Weights of a small GPT-style language model, trained from scratch on English Wikipedia: 10 layers, MLP 1344 bilinear.
Each number is 128 + 24 x the weight over its row's rms, rounded and kept within 0 to 255. Layers, rows and columns count from 0. Numbers have three digits each. The size before them is the row's rms in percent of the matrix's.

# down: layer 7 MLP down (transposed), 1344x512, rms 0.0882, rows 1095-1125, columns 256-319
# gate: layer 7 MLP gate, 1344x512, rms 0.093, rows 1096-1126, columns 256-319
# up: layer 7 MLP up, 1344x512, rms 0.0931, rows 1096-1126, columns 256-319
down1095 102:168134154112102147127193117134176127124095145152140141102101143120146084137110129126130114161103105125160146165120126126142102065134142110147114140117152137133136145113096098113128091086147093
gate1096 098:128154127177130123125115125126144124160087137093160126098098157151094127069128105132096119151141179169086157161146152121115107118157088124131131094121126148124148128138134090071125101121109134
up1096 102:134140130161122129152158143111137124124172143130113101137141147151140119130128158117097095106117138116129127146154128150153105132119170128130174121083146146117154115129137133172143116136121119
down1096 097:148147136126106122120141137157140144176100136108101151120154139142158150127117147184098103163174127179136104124121053143101130163170106122128099093126127142116123165107080107118124120128131100
gate1097 097:127123139147177128157167170128111113162138112113075123123112171158124113115136121146113124154130110165100116103088100134098118146137148138178119114127071155105104136129121074138128144091104116
up1097 099:095116167148089129091143099107133136098139068116122082091150120168111114129127122101115131083139097109134134172181072132129104148128117121086112134140135136092096150166124103115137145100082135
down1097 098:116117142083082158118147122154123091142106191116146122122114146113135169123107135111127154136119153153140145159159123103045110113130157130136136106106137102126134120149109153094139091138129133
gate1098 103:125146145136142177107110086099093179180127127143125125130136179095124135162115101088146107132101145142134125139124131131167125102130140121110095173153156151130086157109113114108149089128121120
up1098 101:103066149088175069121135148148127136113131147119152127103123117156146175087138145137090132106122106072116168141122125118110139113126114158110118159157122135146147057107132155141120185113176128
down1098 098:134163143120142154124094124132132129143110122126101115131166179130122144152140118154142124100142123110116145126164141144123117102075145189177132172122142150077096115115152109119161198134086184
gate1099 098:158145124153102103150131111136110126088121081159052112170110076099119131124111147111136127174120128148123083106092136087076130142138131128128112125144124135125120112134104108097101149134100169
up1099 097:144145139160084131100135136110124157104143106116152117143130151165136141105109077156110083159146127151119090123102118150147120159086102136145119110109126119119142101095126148119084145164095164
down1099 096:112120157148141120084145140164127136149150166121147126128163152114102124184139140120136142144075113159105121116115119074153146167118114131148114133115117108112092112143086102140104109111161168
gate1100 100:155113131138145129127137092133121130121103093134132122128092125148111159103125123140129079068166173174175120101137122180130125113110078105123105102146093114140117147100127129122135115135099157
up1100 098:155141075133111099125118109149087103142135125133132103110110156121106093126088155093156108084070097155106139112137078164163115139157092119138121167105093081141169094145115104136108127142078116
down1100 107:135148110133152173121138122111119133139131128132072172182133112127159139156110143108127121105111095135073109145136105146105150083084113102092114121109125151130159134119145146112153136135083135
gate1101 099:139101088187159111147102119101118128168157148152121126133120142115109139112128098117141142144154125130116152162152108208143150144154129135135112110098173132146092141097144124127114154136158141
up1101 097:102153108123056170131120127124099127171142134101134155142166105126128114134110153118152115114160119131157119150179115087151127170115175151095112132108111091113160153116150134111124118135125107
down1101 098:101136147174132141157126091157163129099150105122142110113141138112093176149087143088134172125150095111117082149086089106153114102114136123105118113132135079134099097129154144122125096121142138
gate1102 098:073143112111159119181108136090153163143175123184131118195114141152131137153142146132152125117084135154117122147114101150079110119113142110126061084151164126109115074109209145093127092140131165
up1102 100:142108143138099130112123111147144157140163147095107147110099134096114138122156108127133152117127109130136154135173147125128141113167138103155176109102101145143150100135150115124116125117092128
down1102 103:120110104153147114103100081137137085150135139106100127148116126137109166134114146115149140086134129111111095131147171147138199139122156137175175112169153109110140160116113139120165108128137142
gate1103 100:132169153144127102141123151115142117156110144106123167102144173141103138118127156109142106148080180088121138102164204128091135111138139155159116165162136149119158145081136131082088112085104131
up1103 099:136104128128170121128148094138135087152114111168142125133114119162107150079146131151136083142156137114087091119147074099130140126100133138123140091088136090164126113152127150103089119132105086
down1103 096:118128109135120139151095122126129129079138128125148103159127104122143159149144176162154128123122156152111146116153160083154136104107129114095147133129123128130148084087180116130124077104138113
gate1104 102:128149139147110119156074143131105123133144143116157110152093138120120166116169112135110162106125144118131112149146079135154152134174093153099100111118116121131120103185141137110140121139107150
up1104 100:190124108124126152157132139067126132139114142131135125121099136152125139105138118149138154110165102140155121107145124147150117132192154143086144121200144100159122112122137137112063144154111114
down1104 096:162114116185148137099150119161125094114136096134147138105150089111099130127154128137150101132133130127131127111207136151131147147114130200135162107111099121120092161139092139176139119085129089
gate1105 099:106116116146140139138148112149100113133161083119162126103137121137167089105146135105123099111077130134164111153118111116126116148095114106171117132147131130128119096137154140147132200120109108
up1105 101:130137135164143118087151088072140083162137142134120172120134156135134086173124154175159174112164104137082163139122132134116110141142151144091166124126139121115122111168096122135170127131107104
down1105 097:136166131103111125136113177162127134138128122158143080132161154118142120099112120126148105128101089110113151118100123137141104117105165087136151124135106119124165102134090103123122120121125100
gate1106 102:085133128108165122178162103173134135102119134125115108128114137115139091134115124127139095141115109135158113127123120115168138126110107098118145085155143110154158078132088139153144114113119174
up1106 101:187122137119118153121102098101090121090129111077153124128119108135158144086169131122115145091103158165192162118137121138132119121143096110088102156100123140093149111090144111147146182101142092
down1106 099:116124072066196139162152150107136144160118114122127133092171137089150156133142131137152137126154148113110096078128140129139123107102142118121119134185142148119124137100143116121112133081116115
gate1107 100:127129132117142135146158128137137099155132150193109117135095101076094102110155128100145123124152102141143142135108149160107112104185120116122069134157135138098113108129191121112154133116151069
up1107 100:125135071119137169165121121115132135095093127117145149096147138080083166152145127136141176109132084124144125165142165150152175106113115101131151170103167122125118120144147134156143133105158163
down1107 096:134092142146119109116097120134156125173161098129121133135107149103143157172103157139089133147134119106153108111156096152076167097138121107134113176129107157119121148130126164121130111098143159
gate1108 101:149122132109170150148121118127176109138144157126183138124144155131166140136143130083095165135098137144102133076115148136102168124066147132146127147153093135116127134125111139156123139134122106
up1108 100:121130165092142096120088122148149148146115163128124172136143104100150086135141154083111115128132124187133131142120122190122162144095129085147101153123104125121127133116127126135132131148134083
down1108 098:133114130129148144113112098133078149161156129139134128123115120126154178159114130167142121139131113131123112086123102130134148104117100097161139097150140139126124144122151117150116152113112123
gate1109 092:086137117114109118096125104092100133134166111158131121134119170144195123129177101139118131117115114093140112111092168113169124107102109155077115144134094147116127161095110154098075164116119125
up1109 097:096146096129097117155091139087128121143173135090117174126109109100130172137144116166110154110110130142163127141139144118133145121131138156087099137108108132111105134091107071118129151120175129
down1109 103:150126117113132135094143161131101125101122175151116111109143159157168149136116095094142099083165113088104138112154167102114141167163135170147125114119128095128122082195087142111158096118104111
gate1110 099:095103142084120116165123107093169131115142102141113134157151123120148171123173118147122124105138139108128132124073125110100151088135131120076129131129124117127154139142112125127117109147122126
up1110 098:152144144093116123129132120106143167155110161099139085157152078113136085156167160130137127150159147101134111140113139120124153137111190082074164121156145149123162081145152126101177147081151076
down1110 099:119120148135118128190156125103152174128157107107122103091169120131120124168130115123159146087192105147119154149123132107145111123112141129147110137160124158152140135121136123146123157126127093
gate1111 101:074191085113077113145153146130091185169144151157132131129123135168104126109114163094078142130087084157127101155099099135132114111110113102063141122137112112159132118182093092101138124093140155
up1111 101:163138118085135178049133101128138122134142145143111111144083144078148188127106144167157134164108097090113138131124176132122118141137136154148162162122124160126088137148089146115130091083143115
down1111 099:144094132138116174101056123110132122078155097112127139120137127146106132151088059147123134178146093103102102084157138133135164107073173116131149158146153114102119166184138144137156135135099125
gate1112 099:139093123099127140081127127142105133114082128130130130111141104111116132088132120118132163123099143108140126149134125092179128159150133166089108095143115102140161135130107141108109142141137103
up1112 097:123124120156155114101138112146156146102119101143092093129065106153092133140140081110124135161104159122154162125133139098133159149133154141087121128124128166169123149107155110120143105144147125
down1112 107:136172115146106120122123152117116126140151107157139117110104116158122135109120166135137118158083105161134153130106186135169139166139129146113140140129136132165131122142144140076133125132118092
gate1113 093:106150116106117116137141139152129096126115125137129114164128135115101104084140135088127145100133136112118110138135142138104135139148108143076120166113137111172129164154095115078113130128115117
up1113 096:109127124109136151150141147112160137131128155180137105138113178112120190132122099099121128139119129117166154153157119123127143163129129121105115158140092102117099138156119139094141038125106128
down1113 093:129140109147159100142137122139130080133143134123123141119130116126118147133085131110139107151140146126109163129131105140109173155168181158117140116105152104118091133104149159129154170104126131
gate1114 101:141098127122132119136143126135105136142111114082109162136102121097119071127140113111123127201121169112170146111150127146106153119062127113144109137123132183101121139182134087109138154157153101
up1114 099:106171126155103134141178085185146121135137109154097129117096139081110164124122121118150164130119114143081141106129148160087157141134139124155103117098132163074138143153065114141124095143153148
down1114 095:142125118187160083124139166158151131146099117134119119145119144162105133135142128144132146107093175086107154121156110134068133161167118133136125109145135100094146173122106097138136134138084147
gate1115 102:105104136131165124160098184140140136124149138146117133153128092098186179108136143197150129115109107143123153128139139131114140113116106107160146106155132121104152116148079105123078140118172145
up1115 101:141146156115122101125111108082105118175123132157144118105109116119084084123111115157133104151125124158118130157102092145140111102138135094141104149163151110166104094112167177074130116122099121
down1115 100:132100135148134120142134155145087179102153149145156106132166196119125098169172098113103117150115150082148128123116196159103145111114150113143107164110145104135113099134124121115127154103151084
gate1116 107:158128147113131102133114086126124140162093131097103112079137164122091117078119149136148141129147127159156160127120163156101150099104117117111133109096126174166181102127114112175086117121140093
up1116 103:098137120137149116126074083109107145118148124127088099137111160147120100133146150150111103131083143108139127120126096100097120165113100157122132128107135130123145123129183140106115125143108164
down1116 104:134091152110178100137109100134134169155136116085115086164165161088136135125125120079121115158122088171128120146127129123086163146134128104155118123134142128141113108128128126188158140104160128
gate1117 099:117145124174153181071114111136120094128101117092129090128135092114118175149151137115154149100078110137154136154103159070109065103118149138134109107125118096117109116153104166154148137107082131
up1117 100:154127121161124143127131125110119151127138114150123132108145131099099150151118118167097117186096150140123116108157138104166142135134132075103133129119107119122136139125130147121081127161142146
down1117 101:151118150096151069154086150085148118178145131126140121136122136133126110120114179106132091105093119133118112141157128127147117124152083117163149154143104109174166145085068103149107171164164120
gate1118 102:122120095148143102137150123147124107133113147115149189135145104140114159097131069108111130138133131137128123146179144128112163120149154093132189067167124137123141129114126087126119088134123161
up1118 104:121153117119107168162125096132113131111142120151121150121170155122110165126179113123135163145175128114124142135105113130133123176118110110140142140118193089099104128117149115145090144145153144
down1118 104:131111127115156125102130083070157109083129135110093136165138161099129140153134135112143122123119123151169148136116113116136134101158157129114110104089130098136155132118112092131171165105115118
gate1119 101:175184098148177170103140149185106141102154146121157133134125160145109150129095130112135100101123082101180058116101147128111113144117092167166113166092098081116112149178121131142111105140121109
up1119 101:166141107149116107120124101108121094127117139144075105131117121129151123120138108128143146121157118160137137168116101156104130117121087115149173109123110111112117137131132110145135123147141134
down1119 104:166114162107138111121132117130133129152155112138114160154131089126128122144171132157147094102128071127119171102132131133136134102118155153124118165149140130093146136142104138136132073135113115
gate1120 099:138105111114130144136106127135173143155136125157094145143165136146112107171124167145155144135127114147128109149141146108120137098142146089132136129105101112127138135114133115101139157139102175
up1120 099:188105122097138130113145125116114143148122114076143121135143125166106122171136152091112137153095142158099117149117174155100103108125159129101168134123145123105129152137170155126124148145124148
down1120 099:125138107088126119121147133122098113124139126113142167114112104072122117160116113107132071140147146102138100100080166123138124158113119144120103153157109086148078157127105174143131147138169141
gate1121 100:112120169117126120162112126095128120123144152139107144136114134125088137139143136149125110143142140157126085154140138137143148173093120169101080099155146116173106197114160117134131137197113120
up1121 096:140117135132150116085185082153132116131145143106137105132122152100179137097127129187137120158113109122136165146111108109129109071141113104118192127116119121112121150132138126128142118065175110
down1121 102:131152161112116091120122112085093099083086094156099178116122064118117101112175092092148143114136112077132145107110145168135120134134077078118092107128160121112138128170106127107151128116123111
gate1122 102:156119097132134115131104143079100125168123139096126139231127129116119133110137114118063124127122155147090087101155153125163145115138122138089147132111138165104091147133130148127108087188117143
up1122 099:143107154136136129165161150126105139086137129098112091123124077182142116143089116175180093129123148112120124129131154127092143133162164135153129168175183171083155129143153149105143137124110115
down1122 106:114131120108132146139127128118107136135075117161126134118149122109090163169160089151094151125080133141180101147160172126097139143086172170116156134151126149143159120119104113163120100089127131
gate1123 103:139094141135102130100148135112088115117121136115148115138142152135117112154109093160173086071121107111126150136107105097128133140146126131140185115129140196129108151162114149088105141150170145
up1123 104:142159121141162137170115125123124109137118151114181155150140145143154076120153115133105104142124115104156136128124150098126135159099120090143150100190072148156125142152183153148173139141121110
down1123 100:137129171129173104071171113131132131159145123151102055147134141122106145159106128127143164110130115113115149140094134167111137152115084115136085139129117143146159133117165155125118089123136149
gate1124 100:147063130158123105103101142118092144163110074122136104142111147116180184134120137138130143145114142113115135169086160152146112158088138103118086096122147142117131130118112112129121133124109159
up1124 101:165103175123148154127155109138160139127137104161117143118152118120132155133127165119143110070089091157122142093158127158068141135105102120161115129115127135132154177121147121142126158171121146
down1124 106:123155128103114120148133152159090123124125142130134139096101116160114096142123145156123143149129101107085122112157115114090098122120099189167074102105122161131122115151062132155146145128153123
gate1125 104:099150091090132171138120132129115117111131147144121098128096130086116128139103105112100129131115148119150109165131171095153144117147180116084176134174148133139089109105094107145149138143118109
up1125 105:105128189153123152137113116110074161094120120157147149148145095108137097127133162140149167116135145139154125135150102150089100141103117145097148128158087104171128110147105088092163131108098128
down1125 097:139126106139138134084158150142080141119125122123154143118172179139138121127141091150155072135104116128126112132133107157137109128159118145124143118105119131128152127142098172114136131120144128
gate1126 099:147116122094121095142125117157126103140123147119095107120186132112136101118115156085137141130075156178156108098131138157123093114122114109074110131141169074098125175169160110142165129130125135
up1126 103:118108122157131157107125133061108129138115131183150118131135137134123118098110106124112145175131126132147123128144120123134125079111137104159139099153093113129115123128117065122108169123120118